{"n_layer": 13, "d_model": 96, "n_head": 2, "n_kv_head": 2, "head_dim": 64, "d_mlp": 512, "vocab_size": 2048, "activation": "xielu", "norm": "rmsnorm", "norm_place": "peri", "norm_eps": 1e-05, "positions": "alibi", "qk_norm": true, "attn_scale": 0.125, "bias": "qkv", "tie_embeddings": false, "parallel_block": false, "extras": ["local attention windows", "gated attention", "a norm on each head", "value residuals", "a smear gate", "an embedding shortcut", "learned residual scales", "skips across layers", "capped logits"], "init": "normal", "init_std_qkv": 0.0709, "init_std_o": 0.012, "init_std_up": 0.0709, "init_std_down": 0.00602, "optimizer": "muon_variant", "lr": 0.00918, "beta1": 0.95, "weight_decay": 0.043, "lr_head": 0.00649, "warmup_steps": 0, "schedule": "cos", "final_lr_fraction": 0.1, "batch_tokens": [8192, 16384, 32768], "seq_len": 768, "doc_mask": true, "train_tokens": 82200000, "steps": 5256, "dataset": "wikipedia_en"}
Each number is 200 + 20 x the weight over the matrix's rms, rounded and kept within 0 to 999. Layers, rows and columns count from 0.

# down: layer 2 MLP down (transposed), 512x96, rms 0.0966, rows 140-171, columns 0-47
# up: layer 2 MLP up, 512x96, rms 0.239, rows 141-172, columns 0-47
down140,182,204,197,201,152,186,172,199,211,226,173,120,209,174,189,204,206,227,206,198,183,241,209,206,83,195,208,209,189,173,194,167,186,161,204,207,170,180,156,222,209,195,224,182,161,224,217,167
up141,162,229,211,234,209,191,226,180,187,201,192,233,205,200,187,200,215,205,177,208,181,181,213,176,176,209,205,229,217,209,185,226,186,209,201,218,213,186,197,202,221,188,222,203,155,227,206,211
down141,203,224,211,212,189,214,216,206,214,205,192,168,183,196,231,223,188,205,201,174,192,223,201,223,204,185,184,189,231,228,181,200,210,194,200,189,198,206,225,213,191,210,211,180,212,224,197,216
up142,218,175,181,226,201,214,199,150,173,210,223,219,202,226,178,170,174,249,194,187,232,218,206,176,210,223,210,200,194,219,221,209,171,202,222,179,193,179,233,226,200,230,201,196,244,202,176,179
down142,199,196,194,220,187,205,176,198,220,194,209,212,198,186,198,205,184,198,218,188,225,201,229,192,212,201,207,165,212,218,213,180,208,207,199,199,189,199,211,205,218,190,180,189,207,205,207,193
up143,237,181,190,181,187,199,224,178,195,170,224,172,201,186,215,239,161,194,251,173,197,207,193,213,210,219,192,217,202,213,215,205,215,200,197,182,183,179,230,181,195,222,200,221,211,198,205,215
down143,188,175,191,237,171,213,225,173,194,188,182,213,206,197,206,178,201,216,218,207,178,219,207,186,198,192,213,217,211,202,222,197,241,201,199,185,193,210,221,189,220,179,170,213,184,204,208,179
up144,216,209,162,193,181,198,199,191,168,188,191,207,211,223,207,205,187,207,152,185,201,215,204,199,211,219,195,234,225,178,257,194,205,187,216,220,226,164,198,217,180,192,159,242,197,261,201,203
down144,209,185,184,195,203,187,217,189,183,199,185,134,236,202,200,201,183,207,178,211,183,206,214,169,172,198,194,220,212,167,221,173,203,207,216,220,220,162,183,235,193,155,212,217,197,191,192,182
up145,231,184,209,221,202,220,222,222,218,205,210,230,196,255,191,211,192,190,204,186,216,142,221,188,215,204,185,209,180,198,185,214,234,183,204,228,203,172,240,189,235,191,193,210,218,217,195,163
down145,197,195,212,216,221,161,247,200,209,195,210,165,209,157,194,202,219,176,192,200,203,180,239,216,204,217,199,222,182,202,189,207,210,210,161,225,229,206,217,191,220,199,187,181,190,221,203,187
up146,208,227,184,223,198,194,193,213,244,184,203,232,213,181,205,243,228,171,241,208,207,135,211,179,178,204,186,230,148,179,159,202,155,162,205,204,224,164,164,168,177,199,176,183,185,217,174,169
down146,235,194,185,126,152,178,184,196,230,205,156,174,205,196,210,228,181,190,186,209,208,161,190,202,190,225,219,272,186,241,132,221,174,229,207,197,188,182,208,147,174,221,178,202,209,191,223,260
up147,209,210,193,179,176,248,204,233,192,221,209,169,192,233,254,212,207,213,188,203,224,209,163,230,195,179,212,234,231,250,217,211,193,209,211,225,182,192,193,205,191,188,211,202,199,217,200,233
down147,169,201,217,198,176,215,150,201,203,153,205,213,192,212,198,191,188,198,204,217,201,189,203,196,185,196,175,210,199,177,226,195,193,182,181,205,212,174,193,205,172,212,174,198,173,212,191,178
up148,211,196,211,212,187,179,220,201,196,177,209,233,208,199,187,191,179,193,202,219,221,149,201,192,219,179,229,209,177,254,218,166,201,224,220,172,218,177,205,184,191,160,212,234,162,215,215,207
down148,179,223,217,220,192,178,203,173,168,197,184,214,179,206,198,208,180,218,196,214,204,197,180,233,217,189,183,178,200,190,219,232,188,214,215,187,204,212,200,203,212,210,184,229,201,216,207,240
up149,205,181,207,195,167,188,206,219,147,182,222,209,166,205,224,214,194,193,222,199,212,225,225,193,209,194,234,212,209,205,196,240,193,192,196,198,236,204,195,202,177,217,194,222,209,175,214,189
down149,204,180,199,224,192,187,181,186,210,186,217,216,179,198,208,220,185,204,209,222,226,205,197,260,214,221,197,203,202,233,193,203,202,227,214,226,184,201,201,207,196,219,192,215,202,201,211,208
up150,189,211,198,205,225,206,201,202,196,222,230,180,182,200,181,246,211,213,233,216,211,214,191,214,209,199,202,196,184,191,214,206,205,224,164,204,204,169,228,182,185,228,206,189,190,210,166,219
down150,220,214,194,213,197,202,185,202,190,220,178,182,155,196,177,193,201,248,226,208,221,194,210,179,196,200,204,187,217,164,217,184,206,188,217,207,192,215,203,200,194,212,203,159,181,201,178,170
up151,196,215,166,203,188,217,194,172,184,207,207,176,185,178,180,217,172,206,205,199,167,231,194,229,169,219,217,210,216,180,212,225,200,202,198,215,197,210,154,230,235,206,179,206,199,187,209,170
down151,168,226,204,250,177,194,190,174,198,184,182,201,187,182,160,215,208,184,190,223,204,223,164,175,156,258,187,194,185,214,216,163,212,194,178,208,230,218,196,175,214,192,189,206,176,220,231,168
up152,188,190,218,237,156,230,202,186,186,229,191,182,189,204,199,198,195,153,190,199,193,216,221,205,198,199,211,211,215,195,225,208,167,203,212,199,208,187,194,210,168,199,214,212,191,181,174,209
down152,194,181,208,159,236,160,206,186,231,238,207,231,198,194,205,193,188,191,171,186,212,212,192,221,206,200,220,194,245,201,216,195,260,193,200,157,193,199,224,216,165,184,189,216,201,179,167,162
up153,211,222,185,201,202,169,198,177,171,199,162,204,169,233,205,212,210,190,197,203,216,195,192,190,193,197,190,182,213,175,180,210,220,192,204,247,177,215,208,186,186,230,224,213,175,202,199,213
down153,198,206,205,195,231,198,175,179,209,209,187,215,216,215,215,192,203,207,191,220,191,208,182,212,200,184,196,223,209,217,209,201,156,244,214,223,207,214,192,196,223,206,199,182,196,197,193,225
up154,182,196,161,210,173,276,201,191,215,202,164,180,192,195,212,224,156,212,219,200,185,178,210,223,224,210,209,232,199,214,195,213,195,222,171,209,198,221,194,183,185,200,236,216,208,187,188,245
down154,201,211,198,226,178,217,216,251,189,200,216,196,194,185,198,213,206,172,246,182,170,159,234,226,208,216,194,191,191,204,234,185,205,211,185,196,199,189,188,202,187,185,219,246,197,202,198,187
up155,207,207,237,174,201,210,188,172,201,192,237,224,193,194,189,204,192,204,176,206,203,213,182,204,212,205,185,229,198,222,224,201,186,198,231,204,166,174,194,173,176,216,208,210,204,221,189,208
down155,185,212,203,178,175,175,216,246,220,192,210,253,189,191,245,240,213,210,200,185,251,215,202,178,205,207,158,221,213,221,175,188,196,210,184,192,214,195,177,133,198,219,185,255,205,164,215,220
up156,174,235,210,211,239,184,183,203,215,221,173,218,177,209,239,204,193,201,206,175,186,189,217,218,201,211,188,191,212,215,210,226,180,194,195,207,203,188,203,207,185,218,233,162,201,208,214,184
down156,218,205,222,225,200,187,199,203,224,232,218,216,221,205,179,193,172,174,201,191,183,210,176,202,208,220,201,203,210,240,198,179,226,228,188,231,221,221,201,207,171,166,159,216,234,176,212,177
up157,195,203,198,223,217,210,227,155,198,185,198,227,183,154,209,245,198,183,244,191,217,258,207,194,181,192,217,175,187,181,198,225,223,187,184,199,194,207,239,198,182,200,193,209,198,229,208,207
down157,194,200,213,224,187,211,186,185,195,197,170,207,177,204,217,209,193,207,169,229,196,215,180,228,192,196,233,213,201,192,211,196,193,158,205,185,202,214,224,175,197,210,166,172,187,228,223,210
up158,162,180,162,233,192,193,202,185,207,202,190,214,224,205,183,204,189,216,221,214,199,182,189,191,193,190,183,199,213,208,223,190,170,190,178,181,182,183,236,203,171,223,227,205,200,203,199,227
down158,193,151,194,225,163,208,210,214,210,213,206,199,208,211,215,152,194,209,193,220,181,140,172,192,166,179,192,215,202,174,236,205,214,177,196,191,188,199,234,205,177,215,216,201,192,210,194,197
up159,172,195,191,178,186,216,194,192,201,180,203,189,224,208,169,217,185,170,237,228,201,201,169,210,205,225,223,213,214,193,200,164,163,168,242,236,219,204,200,196,201,155,175,216,227,190,187,168
down159,238,186,209,187,212,241,220,192,234,198,201,172,226,229,221,200,219,200,206,206,193,190,199,175,223,220,212,224,185,222,203,184,187,178,194,222,232,219,237,182,227,228,187,183,201,221,224,239
up160,183,174,204,234,213,210,182,199,233,207,185,194,245,205,220,208,147,178,229,200,182,198,221,232,203,233,213,219,192,146,162,217,191,203,193,195,208,186,209,214,190,215,210,188,194,212,177,209
down160,180,216,189,209,200,190,174,188,188,212,184,246,198,195,209,183,163,204,195,174,202,191,199,202,182,199,235,199,201,196,217,180,209,196,236,222,220,178,236,184,156,210,179,176,181,188,198,190
up161,177,213,152,190,194,209,165,202,196,181,187,234,185,219,226,222,176,186,168,191,220,234,200,213,210,180,217,211,165,214,207,161,170,201,175,183,239,168,224,185,214,222,175,181,159,191,154,217
down161,190,183,225,190,213,185,182,183,203,205,176,225,200,209,213,202,182,176,193,213,190,198,200,193,204,196,194,213,221,214,224,197,179,212,226,180,214,224,210,218,218,225,230,204,199,183,196,191
up162,183,190,183,217,193,188,174,198,174,204,186,223,207,191,182,198,175,195,192,186,170,171,214,194,177,188,176,210,213,217,175,199,201,211,182,186,181,186,176,191,215,184,198,203,196,224,229,190
down162,245,214,210,160,199,168,238,239,210,219,181,229,222,197,178,207,197,223,241,176,181,192,207,175,227,237,159,165,257,242,235,216,216,197,240,219,172,182,196,193,196,188,202,212,181,246,157,209
up163,233,204,235,183,180,191,147,193,164,229,187,225,195,236,226,225,218,164,182,179,199,208,210,201,162,242,185,224,174,193,190,215,216,197,209,217,201,214,195,192,208,177,217,268,228,177,233,217
down163,171,168,233,164,228,219,176,197,161,209,205,217,210,221,200,205,189,211,147,138,217,167,194,148,191,186,189,216,235,181,143,175,220,210,240,221,257,215,224,219,206,202,185,243,196,214,228,234
up164,187,211,206,190,201,229,185,202,193,201,185,261,234,222,190,206,180,184,177,204,218,213,186,184,235,214,202,224,207,193,192,178,193,182,187,159,190,167,220,207,210,204,169,213,220,198,230,189
down164,199,224,181,197,213,217,243,207,224,211,169,195,182,217,225,207,175,212,206,180,204,171,161,216,223,204,222,217,194,169,218,178,223,228,199,241,209,198,215,190,161,199,188,226,205,222,167,153
up165,191,221,177,216,185,232,187,210,207,176,252,219,208,173,199,224,200,198,209,205,209,196,198,198,213,188,234,235,206,214,195,166,204,156,221,180,229,205,162,218,206,203,212,209,185,188,202,193
down165,194,196,185,184,178,209,218,195,205,178,229,184,204,206,213,220,167,199,193,168,189,195,199,194,208,223,207,172,185,191,204,192,184,201,189,247,206,195,242,211,196,188,188,197,229,223,205,192
up166,232,226,210,176,199,192,185,173,192,217,199,209,206,200,206,192,223,184,184,207,190,215,201,209,205,196,202,216,246,211,209,239,220,178,209,209,189,254,211,193,177,214,183,223,214,200,201,117
down166,204,220,193,213,186,204,216,234,181,189,201,232,173,199,181,184,222,183,182,174,211,195,174,165,187,190,191,197,211,198,205,201,225,220,204,202,173,179,189,211,198,173,210,184,200,213,190,175
up167,195,192,245,162,192,181,203,168,207,201,190,233,185,203,173,195,182,200,205,192,209,218,196,214,244,195,190,223,213,229,216,215,201,200,168,203,209,201,210,156,193,173,225,183,191,175,200,198
down167,185,215,187,186,202,167,195,202,201,198,207,217,192,181,179,180,183,197,179,245,198,236,211,203,211,169,211,211,190,202,160,199,214,202,190,191,188,171,216,203,183,175,231,217,196,197,200,240
up168,211,227,230,207,201,231,185,218,178,184,219,167,167,188,191,227,196,210,185,193,168,209,168,225,236,177,232,161,167,205,203,194,201,187,224,207,215,203,197,216,185,186,249,201,205,200,182,197
down168,210,221,199,215,206,188,198,185,186,213,168,178,232,199,198,211,193,208,205,210,199,197,205,184,152,203,193,243,214,167,202,204,188,193,217,203,190,223,190,174,202,162,213,186,218,237,199,175
up169,230,178,219,163,185,245,180,222,208,203,188,210,192,197,184,168,210,175,201,189,206,193,237,168,178,197,186,186,221,171,194,220,230,240,236,196,250,192,197,175,243,204,216,201,211,238,211,225
down169,194,223,240,204,195,209,179,210,192,212,203,221,184,202,210,193,207,216,169,207,196,222,232,208,198,216,164,179,185,197,205,240,192,233,208,228,223,220,203,178,216,228,228,208,204,214,243,200
up170,205,205,233,187,204,226,216,167,187,170,215,201,212,191,150,196,201,199,182,214,173,229,213,203,176,230,204,221,209,200,209,242,205,190,218,181,248,176,195,195,172,203,199,193,183,198,220,186
down170,223,181,181,199,209,199,192,186,219,205,191,200,205,204,194,206,202,216,218,177,217,219,229,245,178,193,156,208,227,196,214,200,191,176,189,217,225,208,174,176,187,220,231,197,193,192,212,200
up171,194,171,182,171,182,234,206,226,176,192,183,199,220,189,223,235,186,216,192,223,229,191,193,185,190,192,163,214,191,172,205,189,169,193,196,229,198,202,220,234,166,186,165,189,245,175,250,241
down171,214,191,197,183,191,218,208,211,232,188,186,190,215,200,197,201,236,210,204,211,192,219,207,172,215,206,234,169,179,205,208,230,173,159,196,235,178,212,200,225,194,238,241,193,216,192,228,213
up172,219,160,201,215,184,206,165,216,213,174,184,205,211,212,155,241,192,169,257,169,235,195,208,177,189,189,229,194,191,176,179,188,194,192,203,226,154,209,187,180,189,194,208,211,219,206,208,177